python train.py --n_layer=14 --activation="geglu" --schedule="wsd" --decay_shape="sqrt"
Each number is 128 + 32 x the weight over the matrix's rms, rounded and kept within 0 to 255. Layers, rows and columns count from 0.

# layer 9 MLP down, 128x320, rms 0.0534, rows 0-92, columns 288-319
[[106 134 182 131  86 112 148  70 129 118 146 113 118 154  98  91 137 146 182 150 140  70 169 103 170 126 168 160 104  72 112 112]
 [ 87 105 121  94 117 142  97 172 136 147 129  83 121 100 145 139  85  99 114 154 153  86 136  18 164 107 103  57 129 148 128 152]
 [ 86 119 133 106 177 112 131 153 152  94 114 128 118 156 122 177 145 100 128 164 133 156 111 134 163 123 156 184 137 117  86 206]
 [152 165  89 153 118 161 160 157 125 147 166  91 115 174 103 127 109 153 133 168  87 181 104 145 126  94 121  84 147 152  85 109]
 [161 187 101 108 126 161 131 156 159 116 182 126 140 111 134 149 141 167 194 175  98 159 168 111 136 142 170 148 166 108  90 120]
 [159  81 138  69 189 158 160 167  84 169 117 156 120 122 129  86 204 127 171  95 116 115 173  99 190  98 139 145 162  97 185 125]
 [181  79  75 105 136 170 169 145 119 127 182 123 109 161  97 167 128 165  72 136 150 104 140 158 104 124 188 121 138 117  99 132]
 [136 167 188 129  98 113 131 109 154 118 145  96 225  98 112  92 101 132 176 124  91 132 143 119 126 126 133 141  95  81 160 101]
 [ 99 140 115  79  72  99 100 172 102 109 155  92 150  89 146 100  88 132  83  79 109  89 127 122 117 134 143 116 131 130 166 119]
 [162  87 119 164 152 120 168 131 188  73  91 103 154 140 127 101 129 101 109 134  91  82  84 106  93 138 166 137 114  88 100 110]
 [169 106 123 121  94 125 173 148 127 163  90 114 123 182 143 122 129  88 167  97  94 175 127 164 108 138 130  79 125 122  85 168]
 [126 188 135 127 127 121 133  67 112 133 115 160 133 163 148 195 123  74 128 106  38  87 140 144 179  95 149 141  91  93 153 107]
 [120  93 127  76 159 152 183 128 126 116 107 137 146 122 152  86 106 151 178 149 161 210 161  65 174 127 185 110  75 123 147 101]
 [168 169  94 120 189 170 132 166 123 162 113 105  76 149 186  65 130 146 108 106 144  93 115 134  86  79 166  68 134 131 110 145]
 [102 179 157 113 114 183 147 147  83 119 183 144 149 124  75 117 141 117 121 116 138 140 153 162 148 168 147 132 127  99 127 153]
 [127 142  80 174 123  98  83 154 105 144 108 107  47 106 169 100 100  98 106  79 162  90 128 142 107 101 117 104 143  80 179 176]
 [166 142 107 157 145  93 121 129 122 102 107 121  64 198  86 125 107 165 126 164 111 115 113 109 173 126 162 123 115 143  76 167]
 [102 170 135  39 119 169 177 204 165 136 192 149 127 183  85  77  84 139  90 149 180 153 127 132 108 135 159 151 115 157 178 202]
 [ 69 224 161 156 154 122 112 176 157 123 121 109  88 171 126 184 128  82 172 111 158 108 109 111  72  96 154 151 127  92 147 161]
 [ 52 102 164  90 133 139 110 136 190 187 144 109 151  93 123 121  73 145 120 103 101 150  95 124 143 143 162 129 108 119 136 105]
 [142 134 124 144 149 156 112 133  86 123 120 111 114 153 142 125 173 159  99  74 158 103 137  81  98 160 122 200 151 178 160 170]
 [148 135 142 135  96  92 158 144 114  78 144 180  93  98 120 159  82 174 106  89 135 132 156 141 111 104  84 160  91 152 156  81]
 [128  94 125  89 127 104  92 145  60 126  93 133 135 143 118 109 138 128 101 148 143 171 118 176 132  72  93 160 124 150 117 120]
 [ 94 141 113  94  98 126 111 140 136 139 111  65 144  84 145  77 137 110 134 176  74 104 144 124 125 135 104 163 139 120 106  73]
 [ 90  92 128 131 142 195 102 142 134 158  99 142 139 134 126 145 183 137  88  77 172 143 116 143 162 109 101  95  83  70 133 100]
 [109 118 117  44 120  82 101 100  77 145 133 104 123  73 158 145 132  85 177  81 153  87 126 127 121 119 118 117  98 102 142  98]
 [168 132 109 179 138 127  95  81  78 141 178 177 159 148 160  99 151 142 138  98  65 130 155 126 134  84 202  98 118 126 133 151]
 [144 136 152 133 154 128 135 103 123 131 174 106 138 161 174 112 141  74 140 160 178 113 104 138 175  36 104 129 117 151 131  86]
 [107  88  99 101 156 182 169 147 153  77 133 107 130 132  96 112 216 181 137 191 124 116 106 144 158 161 111 118 138 153 168 156]
 [134  79 127 187 103 147  83 182 121 148 130 182 151 144 146 107 130  97 114  86 181 144 140 119 137 116 150 135 115  91  74 119]
 [120   7 158 126 178 101 173 159 146 149 145 145 135 102 126 142 113 141 123 141 140 158 118  76 157 162 157 145  96 167  91  94]
 [147 162 160  98 179 102 118 118 136 127 145 107 117 121  72 190 129 187 114 161 155 125 165 178 136  92 103 138 159 105 191 145]
 [195 199 134 161 117 140 131 170 149 176 121 144 147 159 143 125 115 154 108 101  95 162  78 180 110 163  68 149  93 190  73 147]
 [132 113 134 161 132 158  95 137  79 145 115 145 148  95 166  87 153 142 121 136 113 116  68 143 188 136  81 171 179 195 114 103]
 [150 180 136 178  74  87 128 115 197 145 113 145 107 133  67 152 172 108 148 109 150 156 153 108 142  94 110 164 135 102 137 117]
 [143 158  95  67 137 164 134 179  77 131 113 128 154 130 166 105 145  98 106 131 138 177 128 143 123  67 140 129 139 190  73 160]
 [128 118  41 183 120 147 145 126 107  89 165  89 105 188 103 163 185 166 113 129 120 127  72 130 109 133 142 138 122 176 132 125]
 [114 121  31 121  33  93 127 181 145  76 128 115 172 140 131 134  54 110 153 120  78  42  95  69 153 143  85 178 101 156 142 117]
 [181 129 174  88 112 131 139 158 171  93 127 154  96 130 121 114 151 114 151 137 146 167 148 135  86 160  71  99 127 123  89  52]
 [221 107 123 119  69 160  69 131 130 142  95 146 147 131 109 135 161 154 157  80 164 150 160 140  98  77 116 110 189  92 187 110]
 [140 138 116  88 153 131 131 168 102 185 150  83 121 140  70 123  95 136 138  94 185 109  69 106 151 124 137 171 106  83 102 112]
 [113 126 104 115 103  74 156 114 109  59 148 131 174 111 162 168 174 140 130 136 125 144 102 148 156 157 122 145 110 188 116 143]
 [164  85  89 232 114 122 112 137 111 126 148 146 178  96 111  80 124 119 124  97 113 140 171 114 110 144 132 166 182 124 141 110]
 [142 180  93 125 120  92 139 194 116 130 113 175 135  66  54 108 156 179 122 115 125 148 120  83 139  47 119  65  94 179 143  76]
 [158 125 110 118 100 107 124 117 128 122 188 114 123  98 158 108 134  95 133 199  80 150 156 140 137 157 108 140 155 115 145 120]
 [126 107 148 169 135  83 112  89 146 187  89 202  70 128 114 174 100 182 115 113 138 181 172  54 153 104 158 157 119 156 106  85]
 [101 152 206 100 181 120 177 137 164 155 181 151 127  99 158  84 129 140  99 180 141 203 185 120  79 128 115 166 106 129 156 132]
 [159 146 174 168 163  99  80 111 109 124 104  56 158 100 108 103 121  89  98 150 112  79 144 135 108 136  89 135 135 141  95 151]
 [141 128 132 142 149 100 161 136 100 183 132 146 143 132 139 145 210 109 163 106 129 133 159 148  92 151 118 121  69 124 148 136]
 [114 132 109 108 165 176 148 111 124 160 140 143 146 101  76 193 102 152 116 153 137 104 127 114  86 133 114 155  94 140 160 144]
 [112 144 101 104 185 147 153 153 197  82 157 113 138 176 106 145 138 118 102 161 155 152 124 166 112 159 136 117 112 156 102 152]
 [116  99 128 132 194 172  83  89 150 175 128 102 115 145 123 116 162 117 148 128 165 157 129  91 110 174 170 146 148 110 115 126]
 [169 133 109 140 119 183 132 155  75 151 106  99  94 163 191 141 111 120 123 118 118 116 134 175 148 150  82 173 119 140 119 142]
 [142 102 157 133 131 171  84 140  81 166 159 194 169 129 105 131 113 109 153 146 103 150 141 110 108 212  78 112 148 142  97  87]
 [ 78 136 167 146 175  90 106  79 128  92 208 131 157 131 138 126  72 149  88 170 124  97 156  94 196 172 125 114  78  16 165 166]
 [105  94 107 185 158  74 184 101 100 147 130 139  75 143 112 124 132 107 147 112 143 143 123 151 101 115  86 204 151  93 101 138]
 [148 146 104 111  66 164 114  80 153 125 107 135  74  76 156 138 178 128  83 158 131 137 149 120 159 144 180 117 122 137  92 149]
 [138 122  93 131  98 179 157 175 110 122 167 117 159 100 155 103  74 115 137 140 150 113 117  86 103  77 124 176 156 143 121 160]
 [102 104 135 106  76 144 117  79  76 122 123 114 138 172 110  94 110 121 142 159 124  97 142 152 163  77 148 124 170 102 133 102]
 [ 24 138 145 120 141 157 132 108  60 146 175 123 151 114 145 122  61 102 127 104 125 124 136 175 133 105  75 104 169 133  94 199]
 [159  90 135 149 148 156 153 159 214 148 132 124 154 142 152 218 121 209 121 135 127 125 130  75 133 165  97  82 156  88 176  85]
 [163 123 165 164  80  92 154  94 209 171 131 118 138 159 178 150 181 122 127 175 161 130  98 124 134 116 110 164 134 150  99  87]
 [ 90 129  96 128 140 179 117 133 158 157 134  72 140 181 124 170 133 121 193  84 118  92  87 119 128 186 174 148 130 152 151 102]
 [105 147  96 143 153 103 150 165 139 153 153 167 163 131 114 153 107 104 143  85 166 158 114 133 144 108  76 156 115 101 120  89]
 [184  77 131 137  96 146 145 186 145 129 166 140 156 176 127 129  79 150  97  74 121 110 142  93  97 176 173  93 127  81  94 136]
 [181 192 115 156 147  88 146 141 177 113  87  76 123  75  96 116 108 105  93 185 188 164 137 150 103 119 136 171 149 178 118 170]
 [109 169 132 109 181 163  93 133 133 136  67 124 153 105  84 141 171  86 122  91 163 144 155  64 118 186 132  99  99 127 138 133]
 [118 141 151 137 111  89 123 144  94  98 149 126  99 166 167 155 122 129 122 140  48  91  95  89  81 156  69 188 130 139 160 128]
 [133 149 102 137 172 185 105 109 139 101 189 121  60 105 144 162 182 153 139 158 136 153 120  79 145 121 136 138  73 133  92 136]
 [164 126 105  53 125  60  80 134 152 167 130 126 106 106 108 117 121 112 125 108 170 148  83 104 147  91 175 167 112 103 130 107]
 [ 86 112 187 116 136 131 130 108 162 101  92  91 159 110 108 161 122 125 111 203 114 168 158 169 174 149 143 138  84 127 151 104]
 [100  98 133  96  88 147 155  82 138 119  91 173 144 132 122 120 181  99 172  66 125 174 146  49 173 108 124 134 150 174 146 164]
 [ 99 154 169 143 106 162 102 193 130  98  65 138 141 123 158 117 191 128 144 127  87 109 159 115 113 121 189 182 130  91 128 105]
 [130 177 176 138 151  50  90 162 211 152 106 102 152 135 155 124 171 130 123  99 134 134 118  69 147  97 141 136 109 147 169 137]
 [116 133  90  84 167  85 119 122  97 124  88 159  59 104 115 158 119  41 118 153 175  98 128 197  94 128 123 144 122 132 188 118]
 [109 149 193 113  98 101 135 164  99  91 121 175 147 167  78  85 148 149  99  90 122 211 190 131  81 137 155 134 106 163  84 133]
 [103  87 117 174 132  95 131 122 148 160 123 123 105 150 154 142 163  91 235  78 168 121 123 163  71  83  66  80 187 149 134 122]
 [ 84 176 154 142 113 157 126 131 113 151  82 166 107 151 104 130 184 114 152 104 159  83 144 146 109 120 105 161 115 168 189 152]
 [108 130 126 147 135  90 160 129 162  80 123 126 118 149  79 142 199 150 173 111  84 114 125 113  55 103 183 113 137 130 119 112]
 [142 152 154 152 154 154 104 136 118 140 118 195 113 132 101 144 143 129  93 156  93 110 192 107 158 133 142  86 102 142  66 156]
 [151 159 127 101 130 136  59 123 126 172 132 216 144 157 169  74 128  83  85  73  96 121 169 111 106 140 129 138  93 130 155 162]
 [157  99 166 153 186 124 117 114 126 120  79 170 134 132  61 115 164 124 121  78  94 163 124 141  91 152 105 143  89 137  59 128]
 [130  92 111  90 138 146 168  78 117 109 107 102 158 156 108  73  98 149 145  93 133 153  86 117  89 133 161  86 156  83 144 119]
 [109  86 147 137 105  87 153 152 157  97 142 125 134 170 136 170 128 146  72 126 121 144 107 143  80  92 132  61  82 113  87 159]
 [125 102 147 143 131 106  91 167 105 123 117 185  86 119 113  95  97 120 133  94  97  92 165 149 134 198 106  88 155  82 123 184]
 [122 155 138 122  82  86 182 177 123 106  86 154 139 155 161  93 141  89 102 153  62 140 144 129 141 108  90 126 105 173 144 127]
 [135 158 121 101 101 155 143 158 140 137 124 161  74 159 140 132 149 169 166  94 171 112 171 102 124 148 162 140 111 108 129 135]
 [143 154  94 119 135  84 121 121 137 142 121  74 155 169 161 121 186 164 144 111  97  77 143 121 138 125 122 205 140 140 154  81]
 [117 111  92 125 131 121 101  89 119 161  66 114 117 175  99 162 109 127 142 107 128 182 162  94 160 177 189 140  91 168 118 158]
 [141 153 130  72 127 131 162  97  96 151  83 184 138 150  95 115 125 202 141 161 135  73 102 125 150 117 118  81 132 105 140  65]
 [158 102 125 150 218 145 157 101 167 177 132 146 160 128  67 115 116 165 149 140 102 156  71 150 118  99 104 116 117 143 145 113]
 [ 53 112 167 113 104 140 184 150 135 133 104 138  41 109 138 117 125 142 211 132 112 144 104  43 103  87 125 161 100 130 116  63]
 [ 62 133 106  53 117 113 103 140 105 117 123 170 225 116 140 116 181 154 169 202 126 108 141  98 134 114  71 147 162 129 150 139]]